Weights of a small transformer language model.
Size: 25 layers, width 256, 4 heads of 64 (2 for keys and values), MLP 704 SwiGLU, vocabulary 2048, 19.5M parameters.
Architecture: RMSNorm before each block, rotary positions, no biases in attention or MLP.
Each number is 128 + 32 x the weight over the matrix's rms, rounded and kept within 0 to 255. Layers, rows and columns count from 0.

# layer 20 attention query, 256x256, rms 0.0998, rows 31-63,95-127, columns 128-191
[[103  87 126  91 110  95 115 171 116 125 150 149 127 137 100 123 108 131 172 114 102 149 131 119 136 143 103  92 174 129 129 142 177 147  80 128 116 170 183 101 175 153  88 113 129 125 149 144 169 148 156 112 113 151 125 107 129 128 149  87 123 159 175 130]
 [140  89 130  72 129 122 130 105 112 101 125 148 127 146 119 171 124 102 133 111 136 140 133 157 125 128 162 136  69 183 112 165 110 157  99  99 146 128 112 195  94  97 157 106 150 177 157 139 137 137 146 170 110 192 104 145 140  99 146 102  84 140 134  65]
 [137 120 154 103  98 107 112 106 117 106  61 166  79 108 108  78 126 174 142 153 117  80 108 181 149 142 109 148 160 147 153 105 132 141 109  81 112 116 130 117 156 178 137 112  73 182 140 120  98 136 137 177 156  86  99 108 160  89 148  71 137 131 110 114]
 [155  95 148 159 144 145 117 103  95 100  98 227 117 171  41 148 127 127 160 119 185 171 151 165 150 102  97 130 143 155 106 103 125 110 121  68 119  80 172 143  88 120 196  94  92 180  71  93 172 164 147 134  79 166 172 165 131 165 119 114 203 142 135 167]
 [ 62  94 122 136 164 142 166 159 151 128  92 152 110 118 165 125 110  72  99 150 146 110 138  69 109 168 174 173 149  85 118 125 106  95 119 139 120  98 165  76 127 124 141 147 101 180 151 162 182 194 126 134 166 132  91 110  69 155  79 140 147 119 118  77]
 [ 76 149 160 204 137 144 112 139 147 146 101 168 145 155 121 128 137 108 154 188 178 115 156  72 120 125 192 174 124 122  85 103 151  60 195  65  99  56 135 107  85 101  92 157 181 132 119  88 190 195 109 100  95  82 133 130 140  92 125 152 170 110 157 104]
 [156 139 133 160 109 118  75 170 128  33  71 126 139 133 119 135 180 200 176 115 185 172 181 157 131 133  85  97 150 190 165 148 187  95 191 177 141 216 159 140 184 167  97 126 156 164 121 148 148 109 127 151 106  80 162 128 165 134 152 172 182 138 151 151]
 [165 151 172  79 146  77  72  83 126 188  91 125 101 145 134 153 144 140 156 150 159 100  93 167 136  82 104 155 174  92 166  85 201 122 128 134  98  93 156 226 104 183 152  78 116 138 227 200 100 121 185 124 149 174 122  87  53 178  60 139 160 158 116 125]
 [ 77 160 138 191 155  70  85 150 143 138 160  66 127 126  86 161 214 173  89  99 131 207  75  97 163 109 136 153  84 187 120  66 120 164 190 107 125 195 121 158 152  94 161  49 137 192  96 167 102 144 206  83 140 114 161  80 170 140 162 175  70 197  78  86]
 [127 132 146 115  33  99 139 134  28 136 166 150 142 121 169 180 136 109 120 148  82 171 148 180  42 148 178 195  92 181  79 177 134  84 187 223 112 165 208 164 129 140 120 112  93 101 134 160 143  96 113 193 219 128 194  74 138 181 142 181 133 124  60  59]
 [149 126 125 130 175 116 112 132  51  83 114  75 157 151 148 145 148  93 126 146 170 112  78 145 165 117 217  61 116 208 142 136 213 115 229 122 162  93 127  93 106 147 165 165 215  82  67 136  51 108  75 124 137 139 190 202 166  75 101 191  91 213 115 120]
 [ 58  93 131  83 134 120 255  93 103  43 118 121  64 176 170  79 105 133 135  40 123 126  92  96  83  76 151 134 176 187 195 130 129 228  93 140 235 134  93 127 116 133  56  40 102  66 154 120 111 165 118 100 178 192  96 196 118  81 166 130 175 120 123 205]
 [144 125 103 140  97 126  89  40 117 202  81 103 107  61 117  82 180  93 180 148 121  94 214 145 142  70  68 118  73 109 117  73   5 131 186 185 106 175 171 150  61  83  87 161 172  38 168  31 152  90 237 105 162 141 129 159 121  72  94 123  85 132 186 157]
 [144  50 100 185  95 146  60 201 128 120 115 175 118  42  66 108  90  63  37 224 117 172  89  84  69  95 117  83 203 187  62 154 170 178 170 136 132 120 215 184 133 112  75 180 112 130  35 184 117 143 200 187 128  95 169 171 184  66 154 125 122 187 138 154]
 [168 126  79  42 127 188 177 178  80 116  39 215  95 159 132 192 116 111 128 133 202 112 169  80 122  48 255 162 139 143 138  87 160 140 117 109  77 174 125  92 131 136 202 139  62  56 187 211  99  48 120 118 117 176 155 128 115 199 117 167 157  77 151 198]
 [145 127  79 144 234 156  58 100 193 172 119 112 141 145  40 135 109 140 174 163 156 111 156 129 113 161 168 149 152 137  68 135 192 129 123  95 154 120  78  94 103 160 136 173  64 186  94 112 112 198 118 167  71 215  63 117 148 121  73  99 222  60  89 101]
 [175  67 152  36 172  48 170 163  42 151 158 134  67 139 121 130 110  98 110 165 144  75  39 206 201 153 194 197 183  54 164 188 111 134  63 154 206 158 144 120 232 161 126 132  93 109  60 134  69  72  72  68 145  51 143 192 153  96 123 158  86 111 100 114]
 [ 47 161 173 141  97 129 130 122  72 146 172 165 149 163 162  94 167 164 175  89 209 196  96 102  94 112 177  63 237  80 217  77  62  83 169 164 113 120 195  89 187 122 122 199  66  95 174  78  90 132 114  62 198 101 136 146 161 126 111 209 109  96  96 170]
 [ 45 109 110 153 110 110 116 106 119 117 127 164 120  75 104 141 136 139 146 131 128 198  42 127 142 171 142 103 132  48  96 207 151  67 201 158 246 144 159 185 124 148 170 126 127 126 166  81  80 158 120 130 128 155 125 122 116 151 123 158 113  45 131 165]
 [180 186  35  82 118 114 122 166 138  79  36 142 153 202 134  45 121  66 134 118 112 132 173  83 159 114 177 185  95 189  65 167  54 130 194 135 255 126 189 118 223 142 184 114 138 113 143  70 157 221 156 134 129 108 134 139 171 221  94  32 124 125 144 181]
 [124 179 195  67 133 179 109 127  65 169 171 122  98 141  85 154 155 145  86 189 134 155  38 109 216 126 113 101 149 124  96 104  11 184 103 109 121 152 150  76  38 132  81  97 154 178 152 191 156 210 109 132 166 148 177 175 160  65 169 181 182 105 168 212]
 [119 216 106 119  98 151 131 223 157 169  95 194 150 155 102 123  82 123 161 139  65 117 149 128 138 126 134  19 123 120 115 108 117 112 186 237 117 159 169 183  98 134 129  69  87 154 120  99 140  75  91  16 154 232 178  65 105 145 216 148 130 135 203  79]
 [165 158   0 112 179  68 109 150  77  37 103 229 118 112 165 133 160  98 165 124  57 124  85 124  73  71  63 158 170 107  75 177 133 176 114  59 159 118 151  58 151 137 148 103 120  57  72 110 190 126  75 186  83 104 173 153 151 150 113 146 176  76  97 131]
 [147  90  70  82  73 157 116 106 176  81 128 217 130 141 156  49  73  95 143  64 154 127 151 144 144 171  87 135 158 185 125 111 139 139 140 115 142 123 177  58 102  94 114  98 184 128 121 160  82 130 164 136 163 209 234 166  59  88 121 203  75  71  92 164]
 [128  82 198  85 139 182  59 141 101 211 126  89 103 114 158 135 192 153 162 133  20 127 175 160 141  84  83 147  45 104 199 154  87 141  85  88  70 149 200 153 126 153 131 162  87  65  39 224 137 150 117 215  36 130 126 132 140 116  52 224 109 164 167 146]
 [114 184 141  85 126  59 102 105 139 159  60  59 142 127  98  78  60  50 162  63  97 127 153 196 184 125 175 159 169 160 170  55 156  62 118 174 187  61 132 119 102 138 122 167 164 142 121  80  92 174 104 168 130 168 167 132 113  72 145  85 109 128 179 157]
 [143 165 255  73 123  60  71 155 140  90 135 165 123 135  46 103 129  61 114 184 133  88 105 136 120 121 137 108 121 125 201 136 162 174 187 141  12 162  47  98 162 139  45 134 206 173 126 105 148 138 141 151  90 165  85 196 203 158 106 119 193 162 103 141]
 [170 156 137 114  79 112 126 184 146  65  81 132 146  98 156  75  88  33 235 107 127 131 107 142  49 164  83 178 146 187 121 150 177 103 152 104 180 144 134 101 131  93 128 158  87 170 182 174  80 134 241 196  37  55  68 162  91 103 137 110 128 123 155 210]
 [143  45 113 158 158 161  96 122 118 135 204  98 108 134  51  73  62 148 192  81  89 171 135  74 106 141 150 144 136 107  64 108  82 116  39 159 153 123 131 181 102 151 196 134 143  78 119  83 104 129 123 104 114 124 144 115 134 107 255  85 104 183  98  73]
 [177 200  95 118 152  70 227 169 121 118 125 148 148 141 153 181  85 136 145 183 194  77 164 196 179  51  29 103 133  60 188 171 122 107 198 175 137 148 152 175 158 103 182 103 195  98 137 151 119 160 180 182  57  50 126  85 112 147 155 103 156 184 136 128]
 [100 153 137  89 231 183  55 123  13 165 107 179 105 123 125 151 185 156 202  91 172 109 138 153 152 116 175  65  93 127 137  87  87  56 110  87 184  91 172 155  98 155 159 119 182 158  86 154 133  84 157 164 111 149 138 110 130 156 116  96 222 129 143 114]
 [121 146 188 178 123  98 126 138 137 113 105 115 104 145 202 129  91 102 116 183 147 199 164 103 122 156  62 176 182 218 108 178  52 201 137 134 130 121 140 157 206 160 202 213  96 135 207 167 105 133  88  66 172  67 113 206 106 116  75 130 107 119 142  94]
 [132 196  93 137 147 128 104  92 170 166 118 158 177 144 160 171  89 102 176 134 110 116  95 113  65 137 168  50 105 158  89  41  62 134  89 180  68 172 112 135 149 166 117 132 179 109 116 162 184 120 174  82 174 230 109 174   0 210 134 124 170 145 152 181]
 [184 130  79 181  94 151 112 159 156  86 139 141 114 149 166 167 138 151 104 113 126 166  82 102 162 184 141 103 158 155 188 132 132 111  62 143 141 138 111 104 141 189 143  94 184 137 150  72 166 140 135 115 118 142 138 153 113 156 146 116 117  83 117 110]
 [153 102 145 106 135 150  90 165 160  81 120 122 187 137 155 161 178 111 166  98 137 104 196 123 125 168 136 205 101 119 167 173 127 114 122 182 143 126  73  83 136 169 126 158 196 129 137  62 139 118 116 128 147 108 141 191 145  90 204  61 133  85  94 105]
 [124 165 127  75 141 112 126 160  76 149 181 102 152  61 170 193 135 155  92  88 134 103 132 120 149 138 109 150 134 132 166  82 191  95 104 119 178 112  63 151  79 151 130 182 118  70 109  73  87 192 148 165 150  96 140 118 119 175 135 101 181 112 115 116]
 [219 181 131 190 102 110 148  88  99 128 104 152 109 131  54 152 131 135 112 115 106 161 148 121 107 111 154 133 158 154  90  81 121 152 113  97  98 113 116  79 138 153 153 164 104 133 138 120 122 126 148  99 121  84 126 122 154 131 157  84 146  85 100 113]
 [135 106 111 109 112 142 119 149 114 117 136 167  90 130  75 106 134 125 137 121 128 118 104 141 108 152 134  83 116 140  96 164 142 122 138 159  96 163 194 123 102  99 163  97 111 175 124 147 129 127  87 100 124 140 148 161 153 140 116 147 167 154 143 110]
 [ 86 128 130  68 132 127 152 163 127 113 138 120 107 112 150 180  62 115 165 143 121 121 132 102  39  97 167 134 175 142 137 137 109 163 123 134 103 137 107 101 127 114 121 117 119 101 181 158 132 163 171 119 141 112 134 113  88  91 144  83 113 111 143 135]
 [158 170 101 158 134 170  98 134 132 130 128  57 103  88  92 146 139 155 140 133 156 198 112 110 143 132 113  75 134 155 135  96 167 157 162  99 113 165  99 144 124 113 104 174  96  68 139 149 131 147 136 145 145 166 120 130 142 133 196 122 146 115 127  90]
 [161 101 123 116 131  96  86 124 106 127  68 129 156 118 136 140 161 114 126 119 131 106 127  68 123 112 119 108 130  80 118 158 139 161 108 102 131 118 123 176 149 123 145 143 120 176 177 106 125 138 162 104 128 116 138  75 123 154 109 141 136 145 106 141]
 [144 101 136 129 132 123 122 106 116 140 128 123 125 159 105 163 141 125 102 128 116 128 150 131 118 114 146 147 108 152 149 162 128 140  76 126 124  98 121 144 176 179 131 105 130 159 151 132 134 122 116 130 142 114 104 123 152 128 130 117  69 128 153 128]
 [150 119 115  82 120 148  98 148 133  73 155 158 114  97 105 112 143 166 110  97 162 126 111  82 106 142 134 163 152 149 123 127 136 132 128 137 123 165 134 125 129  85 144 151 124 138 112 130 105 157 138 132 107 149 154 167 134 110 149 103  96 108 113 104]
 [121 145 143 123 119 155 130 130 113 117 154 129 156 107 106  93 116 151 120 126 107 119 143 122 112 118 117 135 103  81 126  94  95 167 138 160 140  91 150 128 160 133  91 114 149 133 144 137 110 116 153 119 161 101  55 126 165 166 109  85 116 107  97 139]
 [135 135 124 105  98 188 127 105  85 157 130 136  68 139 147 124  96 117 160 158 149 165 164 128  99  98 156 125  87 115 132 163 163 107 105 122  87  96 172 109  77  79 126 157 108 114  63 108 138 176 177 143  86 136  77 116 136 117 124 123 155 120 147 173]
 [143 123 107 144 135 143 143 113 148 116 135  96 132 115  95 155 139 126 118  89 102  68 128 123 126 100 100 161 101 121 123  74 113 147 149  85 101 103 107 154 139 162 130 187  88 107 133 106  93 156 154  77 120 106 114 139 110 132 154 115 170  99  86 125]
 [ 85 126 119 102 154 104 147 128 117 154 123 105 123 165 149 199 158 115 131 130 105  96 120 134 140  96  88 106 103 142 160 135 156 128 112 138 148 112 129 136 158  95 159 135 126 147  98 134 136 137 113 115 110 103 133 110 142 113 117 116 162 112 124 149]
 [138 145 152 116  79 123 128 162  70 123 137 147 108 110 115 146 123 117 170  64 110 131 101 114 117 101 124 139 149 133 177 108 147 165 133  97 118 126 103 148 125 139 158 151 120 125 104 138 126 124 126 168  98 177  99 141 160 142 144 156 117 165 156 127]
 [153 113 104 133 132 145 164 146 103 117 118 136 135 143 120 132  90 144 139 115 152 117 133 120 120 109 117 106 139 156 141 144 170 153  74 162 117 104 177  90  94 149  85 160 145 125 135 137 117  77 122 118  99 156 137 118 137 115 156 134 157 106 136  89]
 [130  90 133 121 153 113 123 156 108 134  96 121 117 120 151 162  52 116 156 160 118 140 131 140 168 139 132 103 127 107 126 130 139 110 108 142 183  98 160  88 110 137  71 148 168 135 113 127 137 108 167 162 104 144 170 114 113 139 120 120 189 155 169 100]
 [149 144 113 131  46 136 109  96 110 114 144 160 108  96 113 183 121 150 170 110 105 139 114 137  69 110 131 102 125 118 139 128 163 139 108  94  70 130 155 130 106 145 155 151 125 167 141 130 131 163 128 110 136  84 142 105 129 105 129  91 150 111 146 149]
 [148 147 140 133  83 144 110 141  96 145 175 149 129  82 131 112 123 156  88 141 140 158 140 120 113 175 132  98 120 131 113 139 174 155 127 168 172 144 130 107 115 115 121  92 123  89 134 136 195 142 105 105 136  93 128  96 133 160 121 105 160 154 126 129]
 [119 155 103 138  95 147 140 140 129 144 122  84 166 126  84 142 161 159  89 126 146 104 121 111 141 115 142 175 121 134 111 155 114  86 114 148 153 108 168 124 132 123  99 126 142 132 138  97  99 151 139 120 128 149 118 130 158 148 115 132 128 101 100 125]
 [115 117 135  99 106 156 130 155 118 149 127 160 103 165  86 147 117 140 127  85 168 124 112 127 159 117 138 153 147 140 119 115 153 115 167 147 129 143  85  99 112 113 134 108  87 118 113 138  96 168 131 126  91 137 109 130 135 135 159  87 104 132 103 129]
 [ 92  89 154 142 105 122  68 131 169 142 108 127 131 156 147 155 128 119 157 176 105 141 147 139 120 127 146 145 120 163  85 146 131 105 143 149 175 185 137 101  81  96 141 154 186 135 103 165 144 141 133  75  93 139 120 132 133 111 192 112 135 141 129 169]
 [130  93 124 129 146 154 122  91  90  87 147 135 146 103 146 147 153 151 112  94 127 145  90 135  89 118  64  93 136 118 132 128 177 128 142 135  96 119 133 108 132 149  89 153 123 136 121 128 156 136 116 172 116 103  95 108  94 110 169 115 111 135 126 155]
 [168 125 157 136 114 119 109 172 127 116  95 126 113 119 171 104 134 149 137  60 122 108 134 139 128  85  88 107 127 109 155 111 124 125 137 151 120 170 160 119 136 120 153  83 167 113 113 139 126 138 157  78 131 127 125 137 124 147 128 147  94 138 110 158]
 [114 105 150 117 113 108 118 190 123 136 135 133 175 131 162 108  98 117 149 119 119 143 164 126 133  99 105 107 107 104 126 160 126 105 130 109 157 170 131 165 135 114 119 148 116 119 122 139 155 116 143 126  84 142 112 131 108 109 131 136 139 165 130 173]
 [136 115 118 143 136  95 112  56 147 137 150 112 136 146 135 152 110 108 143 186 146 134 133 184 111 169 157  91 149 148 135 111 106 145  72 105 114 120 109 133 121 145 116 154 122 117 142 130 131  68 115 137 116 106 162 135 161 106 131 100 153 107 141 111]
 [134  69 105 132 133 108 159 139 146 112  63 142  95 142 148 122 143 107 126 135 119  86 111 132  82 113 153 160 141 150 129 103 117 127 151 147 113 174 101 125 105 138 200 135 106 116 137 100 131 128 111 150 150 128 116 132 122 127 147 143 124 119  96 155]
 [114 115 155 132 126 118 102 154 100 134  93 137 121 153 131 135 130 130 127  80 153 106 141 124 169 126 130 133  72 116 107 173 115  75 164  97 127 128 141 121 111 159 127 101 141 172 166 105 183 199 114 131 142 156  91 120 177  99 111 154 122 143 134 115]
 [149 105 141 129 120 124 112 106 126  97 178  97 106 112 128  99 132 156 149 144 130 141  73  92 146 137 105 181 104 122  88  94 145 139 142 108 142 164 166  89 112 138 130  94 167 119 122  91  76 151 143 110 120 162 127 149 162 117 175 171 111 163  95 158]
 [117 100 167 144 125 106 150 108 156 166 177 138 138 174 129 130  96 158 134 122 107 164 153 132 181 124 154 100 156 154 174 179  93 109 155 107 149 144 173 180 156 124  89 148 114 134  99 151 144 139  85 147  93 110 129 129 104 131 100 179 140 146 192 105]
 [107 116 128 142 128 104 144 101  93 138  80 153 147 140 144 138 123 101 138 181 122  85 159 117  98 114 102 102 151 142 169 155 107  96 169 123 156 126 139 105 166 110 131  75 105 146 104 137 144 118 111 139 103 131  81 117 120 147  84 168 135 171 137 112]
 [112  77 128 133 137 151 123 103  72 129 180 142  97 133  91 142  88 170 125 152 116 138 146 121 107  86  89 121 138 167 140 144 111 152 126 128 149 124 107 128 145 158 158  85 103 128 113 106 109  92 104 124 108  75 108 119 116 121  99 114 153 148 156 154]
 [157 177 133 126 149 106 156 156 139 157 106  85 145 143 113 111 105 139 103 120 120 130 134  94 131 111 112  91  97 105  79 150 140 122 147 144 141 126 154  97 159 142 111 170 138  84 115 116 123 139 135 127 112  84 177 129 126 142 121 112 123 155 141  68]]
# layer 20 attention key, 128x256, rms 0.0958, rows 31-63, columns 128-191
[[109 134 114 160 105 174 120  97 107 158  73 120 162  96  89 112 180 144 158 198 106 118  76 120 123 187 102 144 132 170 108 100  54 105 140 129 145  79 211  94 121 143 120 130 129  41 109 137 104 137 132 109 214  62 146 135 176  95  85 207 168 110 136 116]
 [110 150  78  96 136 162 122 141 117 161 134  71 134 136  73 136  70  89 167 144 130 172  89 132 119 132 182  58 164  77 129 152 126 177 107 122  78 129 115 130 121 117 121 175 138  74 128 126 150  95 152 131 126 160 113 111 101 126 126 108 130 121 148 146]
 [103  82  88 111  81 136  82 141  92 139 167 141 144 143 151 129 103 106 121 148 126 108 133 110 115 142 144  70 127 174  92 129 110 130  73 115 129 153 147 134 125 105 145 106 132 114 147 110 146  78 201 113 149 114 112 178 108 130  87 102 176 166 104 103]
 [173 139 131 142 115  89 146 126 135 169 117 154 134 101 144 149 144 128 131  77 123 142 142 121 110  81  75 108 143 175 151 157 137 129 141  96  89 100  89 182 120 124 107 201 154  78  90 102  76 141 144 146  88  99 145 101 184 149 167 139 157 169 107 108]
 [128 130 149 169 179 134 205 126  56  90 129 190 128 180  65 112 149  94 155  41 216 182 131 117 135 163 143  64  76  97  28 131 202 104 109 140 142  95 134 166 122 112 121 125 121 192  81  40 204 166 102 130  72  93 200 184 103 133  62  72  97 127 126 165]
 [ 38 129  99 151 125 160 124 177 123 112 156 131 106 131 141 124 117 115  87 158 129 171  88 162 159 118 176  42 184  72 123  99 106 146 128  98 130 164 185 204 125 126 185 203  71 116  89 149 163 100 109  97 167 158 117 116 102  65  83  28 129  65 161 127]
 [115 177 139 155 167 154 164  88 178 163 143 115 218 119 131  74 142 119 126 164 171 140 181 120 106 133 196 215  92 119  67  83 109 104 175 110 148 117 111 117 134 106  84  75 139 164 163 125 157 174 174  96 158 144 128 151 153 101  63 191  79 123 122 149]
 [129 104 145  32 101 123 192 150 147 150 139 204  33 177 186 154 117 154 132 156 161  52 120 109 111 128  99  98 183  89 141 209 154 130  95 185 141 128 130 116  94 129 178  92  68 163 144 134 132 135  50 125 155 114  91 131 157 113  66  85 108 122 104  76]
 [195 125  89  42 117 105 127 155 169 156 161 134 117 125 148 237 201 154  89 165 193 139 108  86 179  87  61 215 120 167 177  76 180 118 153 120 128 130  54 159 156 148 129  89 130 156 176 145  73 162 204 113 119 119  55 143 156 206 138 127 150 121 100 146]
 [150  51 165 124 136 158  52 165  80 155  99 194  71 135 120 124 107 135  75 149 146 147 109 132 130 100 156 167  83  70 120  65  93  90 103 142 135 137 111 142 104 116 135 159  66 159 161 134 112 104 185 132 172 169 140 133 154 151 140 177 138 163 151 102]
 [108  96 133 134 163 162 197 142 163 187 139 104 145 151 145 155 107 144 142 185 110  88  52 123  99  74 255 101  44 156 143 135 136  88 126 105 120  99  96 148  88 148 143 121 151 112 148 223 127 162 155 118 150 112 163 146 154 105 195 188 177 143  93 121]
 [ 57 159 167  95 139  50 174 162 144 123 129  87 121 152  48  52 149 136 145 100 125 192 113 153  92 157 123 132 207 122 152 118 198 159 172 179 163 139 104  93 150 150 183  86  81 135 150 135 130 170  78  97  96 151  87 158 151 223 187 129 140  67 138 140]
 [125 133 133 135  52  65 160  64 105 187 103  90  86 116 157 122  88 139  87 139 135  49 154 102 168 113 133  82  82 114 165 103  61 139 114 203 145 111 137 168 158  97  36 171 182  35  96  56 125  91 159  94 146 102 149 171 122 140  75 172 107 127 149  87]
 [213 193  78 168  63 166 103 129 138 125 161 176 103 165 149 104  69 140 110 131 132  36  51 101 105 113 101  65 138 146  85 138 112 125 174 154 167 149 104 103 139 119 166 115 162 120  46  90 161  52 119 104 125 170  82 163 135  99 122 131 112 116  59 156]
 [111 135  72  38 126 148 111 140 105  46 133 150  62 217 143 101  81 153 120 120 133 134 116 122 150  36 156  99 176 152 108 159 123 128 155 224 210 177 122 174 131 108 220  98 119 112 185 216 140  73 108 194  99 167  90 121 128 224 217 211 157  98 111 100]
 [184 142 117 162 234 141 103  95  32 190 118 144 133 179 142 170  85 211 162 101 204 117 196 190 131  79  87 111 138  86 107 139 153  99 121  58  78 132  81  56 153 118 161 136  63 133 122 140 175 157 128 124 187 211 129 119  92 117 131 121 169 100  62 221]
 [168 132 116 174 184 167 178 148 118 146 136 124  25 130 122 119 124 134 152 145 166 108  57  99 178 133 195  78 148 136 141  72 125 139 144 149 149  95 164 111 154  72  78 129 182  87 140  61 122 153  86  79 116 130  96 142 162 111 102 167 200  74 144 127]
 [ 88 140 150 164  82 148 167 120 153 115 153  82 163 159 152  89 103  91 117 140 185 143 154 133  95 181 110 117 128  86 204  94 140 158 157 134 133 135 202 108 117  78 160 157 216  91 131 143 133 173 108 147 148  34 136 144 184 173 145  92 111 153 182 117]
 [129 153  90 106  89 118 136 124 136  71 110 131  39  86  68 217 133 154 128 118  57 174 113 138 151 133 203 119  92  48 110 105 154  71 116 154 156  95 121 148  95 199  83 116 142 123  74 148  25 116  66 107 115 143 136 107 175 113 160 147 131 166 175 120]
 [202 219 118  70 136  86 133 118 152 148 136  61 102 181 114 101  88 157 209 109 123 113 169 131 187 132 104 189  98 184 139 139 114 116 139 137 150 141 151 132 161 130 109 134 198  79 103  75 167 127  73 151 160 104 123  99 127 173 145  83 161 168 105 122]
 [157  54 158  76 177 115 127 116 134  75 125 138 103  50 123 101 132 166 132  99 166 163 108 131 129 101 193 189 140  90  74 113 154 164 100 142 109  74 212  67 154 124 172 117 119 147 162 185 100 214 172 147 104 122 145 120 152  35 109 150 180 144  96 142]
 [ 28 141  99 131 150 147 113 146 139 194 107 144 167 123 132  85 136  97 154  94 199 189 191  65 155  86 124  48 133 125 135  72 119 157 109 156 172 138 156 169 145  98 135 176  77 175 115  95  89  53 174  55  86 141 110  80 128 150 121 111 136 166 129  92]
 [101 123 147 134 129 145 132 121 156 130  98  94 140  95  98 129 114 185 178  62 191 116  94 132 168 111 130 150 148  95  98 126 167 144 112 127 130 152 157 210 134 146  85 178  87 122 154 160 172 185 159 138  57 119  89 158 119 187 131 159 109 140 144 129]
 [ 85 104 127 142 106 114 169 108 143 140 158 123 111 114 140 148  89 112 193  63 110 108 174 117 142 210  51 195 146  64  58 174 201 109  86 159  82 140 140 103 118 118 163  54 155  81 121 112  40 102 181 120 119 187 203 199 144  99 106 106  65 158 138 186]
 [177  84 134  81 103 194  63 184 166 120  89 121 119 126 121 164 135 170 136 193 104 166 175 146 141 137 132  87  56  91 184 151 115 128 118 142 171 132 143 132 107 153 146 148  77  63 121 166 160  77 109 178 144  59 125 147 117 160  91 206 146 208  99  89]
 [153 166 152 121 168 111 116 138 136 201 108  64  88  52  83 127 135 125 110 159 104  95 138 131 175 128 108 172 172 146 119 130 162  72  67  76 200  96 142 102 156 129 128 120  45 167 101 101  65 153  64 129  98 181 108  72 176  91 165  94 101 166 131 113]
 [ 98 214 208  38 122 171 139 146 124  67 167 145  48  66  79 129 190 106 102 113 159  93 201  64 159  68 116 134  98  74 131 108 173 171 167  74 113 178 111  21 136 109 108 162 156 145 113 175 168 103 137 126  77 137 140 193 125 110  85 140 208 152 135 139]
 [255 158 159 174  93 181  96 127 207  30 116  88  60 174 124  85  99 126  94 106 130 150 129  78  93 142 120 188 124 106 151  94 160 124 132  94 185  95 151 133 125  99 128 134 126 134 129  89 129 139 206 106  78 152  89  80 161 115  56 109 106 143 119  85]
 [171 216 144 135 196 108 154 183  58 166 134 109 136 136 101 162   4 211  77 156 116 146  22  90  75 150  56 108 199 154  67  99 132 168  67 177 114 165  93 183 176 173  74 149  81 155  86 137  81 138 172 177 140  60 127 144  99 112 224  33 168 156  88 119]
 [111 113 147 206 149  96 116 172 151 186 115  94 110 103 150 108  88 126  81  76 150 117  70 195  83 130  53 167 139  73 192 146  73 141 145  52 154 135 108 125 141 145 113 122 192 124 132 141 136 103 144 162 154  58  92 119 196 104 140 137 143 167 140 108]
 [ 58 109 146 114 133 126 127 150 144 127 129 100 159 144 102 233 138  92  58 119 164  80 192 139  74 156 127 189  90 120 108 126 151 113  92 128 150  73 135  77  75 105 118 141 137 141  98 195 163 139 186 137 125 151 122  85 100 119 244  73 160 106 157 129]
 [152 122 196 109 127 154 138 192  88 189  57 181  97 162 146  87 101 128 120 124 143 194 194  74 205 138  66 223 125 131 178 133  88 126 169 120 126 146 106 157 132 173 200 137  80 103 166 206 146 108 165  68 179 125 106 111 161 128  82 109 128  50 123  88]
 [182 139 136 143 153 150 204 141 255 125 126  91 170 149  77 143 127  62 207  52 116  59 120  65 117 130 140 105 137 135 105 146 127  93 135 204 141 125  99 189 178 113 154 132 150 110 144 143 135 111 175  59 244 252  95  71  48 122  87 138 106 105 159  66]]
# layer 20 attention value, 128x256, rms 0.2, rows 0-1, columns 128-191
[[154 187 147 158  78 123 111 142  88 137 113 109  80 107 140 110 151 141 128 152 140 127 151 122  71 181 143 120 125 170 132 129  90 137 138 140 128 149 154 104 118 104 141 138 120 120 118  97 126 147 161 141 140 185 129 114 118 130 132 179 125 140 100 108]
 [126 153 135 167 116 123 115  99  89 129 185 145  87 130 112 149 151 102  94  58 141 138 112 116 133 118 164 151 144 112 128 128  83 109 150 150 109 158 135 111 135 176 167  75 112 165 146 127 131 130 148  59 191 134 155 145 119 143 111  96 130 111 106 141]]
# layer 20 attention output (transposed), 256x256, rms 0.168, rows 0-1,64-65, columns 128-191
[[ 53 100 110 146  57  95 113 183 121 173 151 138 120 169 136 136 143 111 101 118  91  30 140 129 191 124 159 140 155 157 125 190 129  98 135 159  50  98  81  75  97 157 176 180 110 115 211 157 129 139  90 159  84 112 110 127 197 139 153 120 113  97  95 157]
 [ 87  92  89 219  99 136 143 130  67 145 120  88 158 104 135 123 141 141 119 172 116 129 141 191 170 148  86 128 130 119 148  93 118 151 218 128 170 181  91 162 139 113  85  85  98  78 124  69 108  98 167 211  99 141 117  81 158  65 154 162  75 142 132 139]
 [103 146 124 116 142 116 146 112 110 106 133 140 141 147 126  65 119 131 143 125 117 104 131  92  93 129 140 141 126 129 129 122 150 116 119 103 128 109 147 134 147 145 125 169 126 145 108 109 133 126 166 144 141 192 133 103 119 129 133 141 111 120 144 128]
 [150 149 157 154  93 100 153 119 135 146 143 156 156 117  95 121 155 184 137 140 144 124 106 142 185 132 119 139  83 140  80 101 121  88 111 112 112 123 168 132  63 159 133 127 120 139 146 168  80 130 133 142 119 119 138 107 124 176 137 120 128 147  97 113]]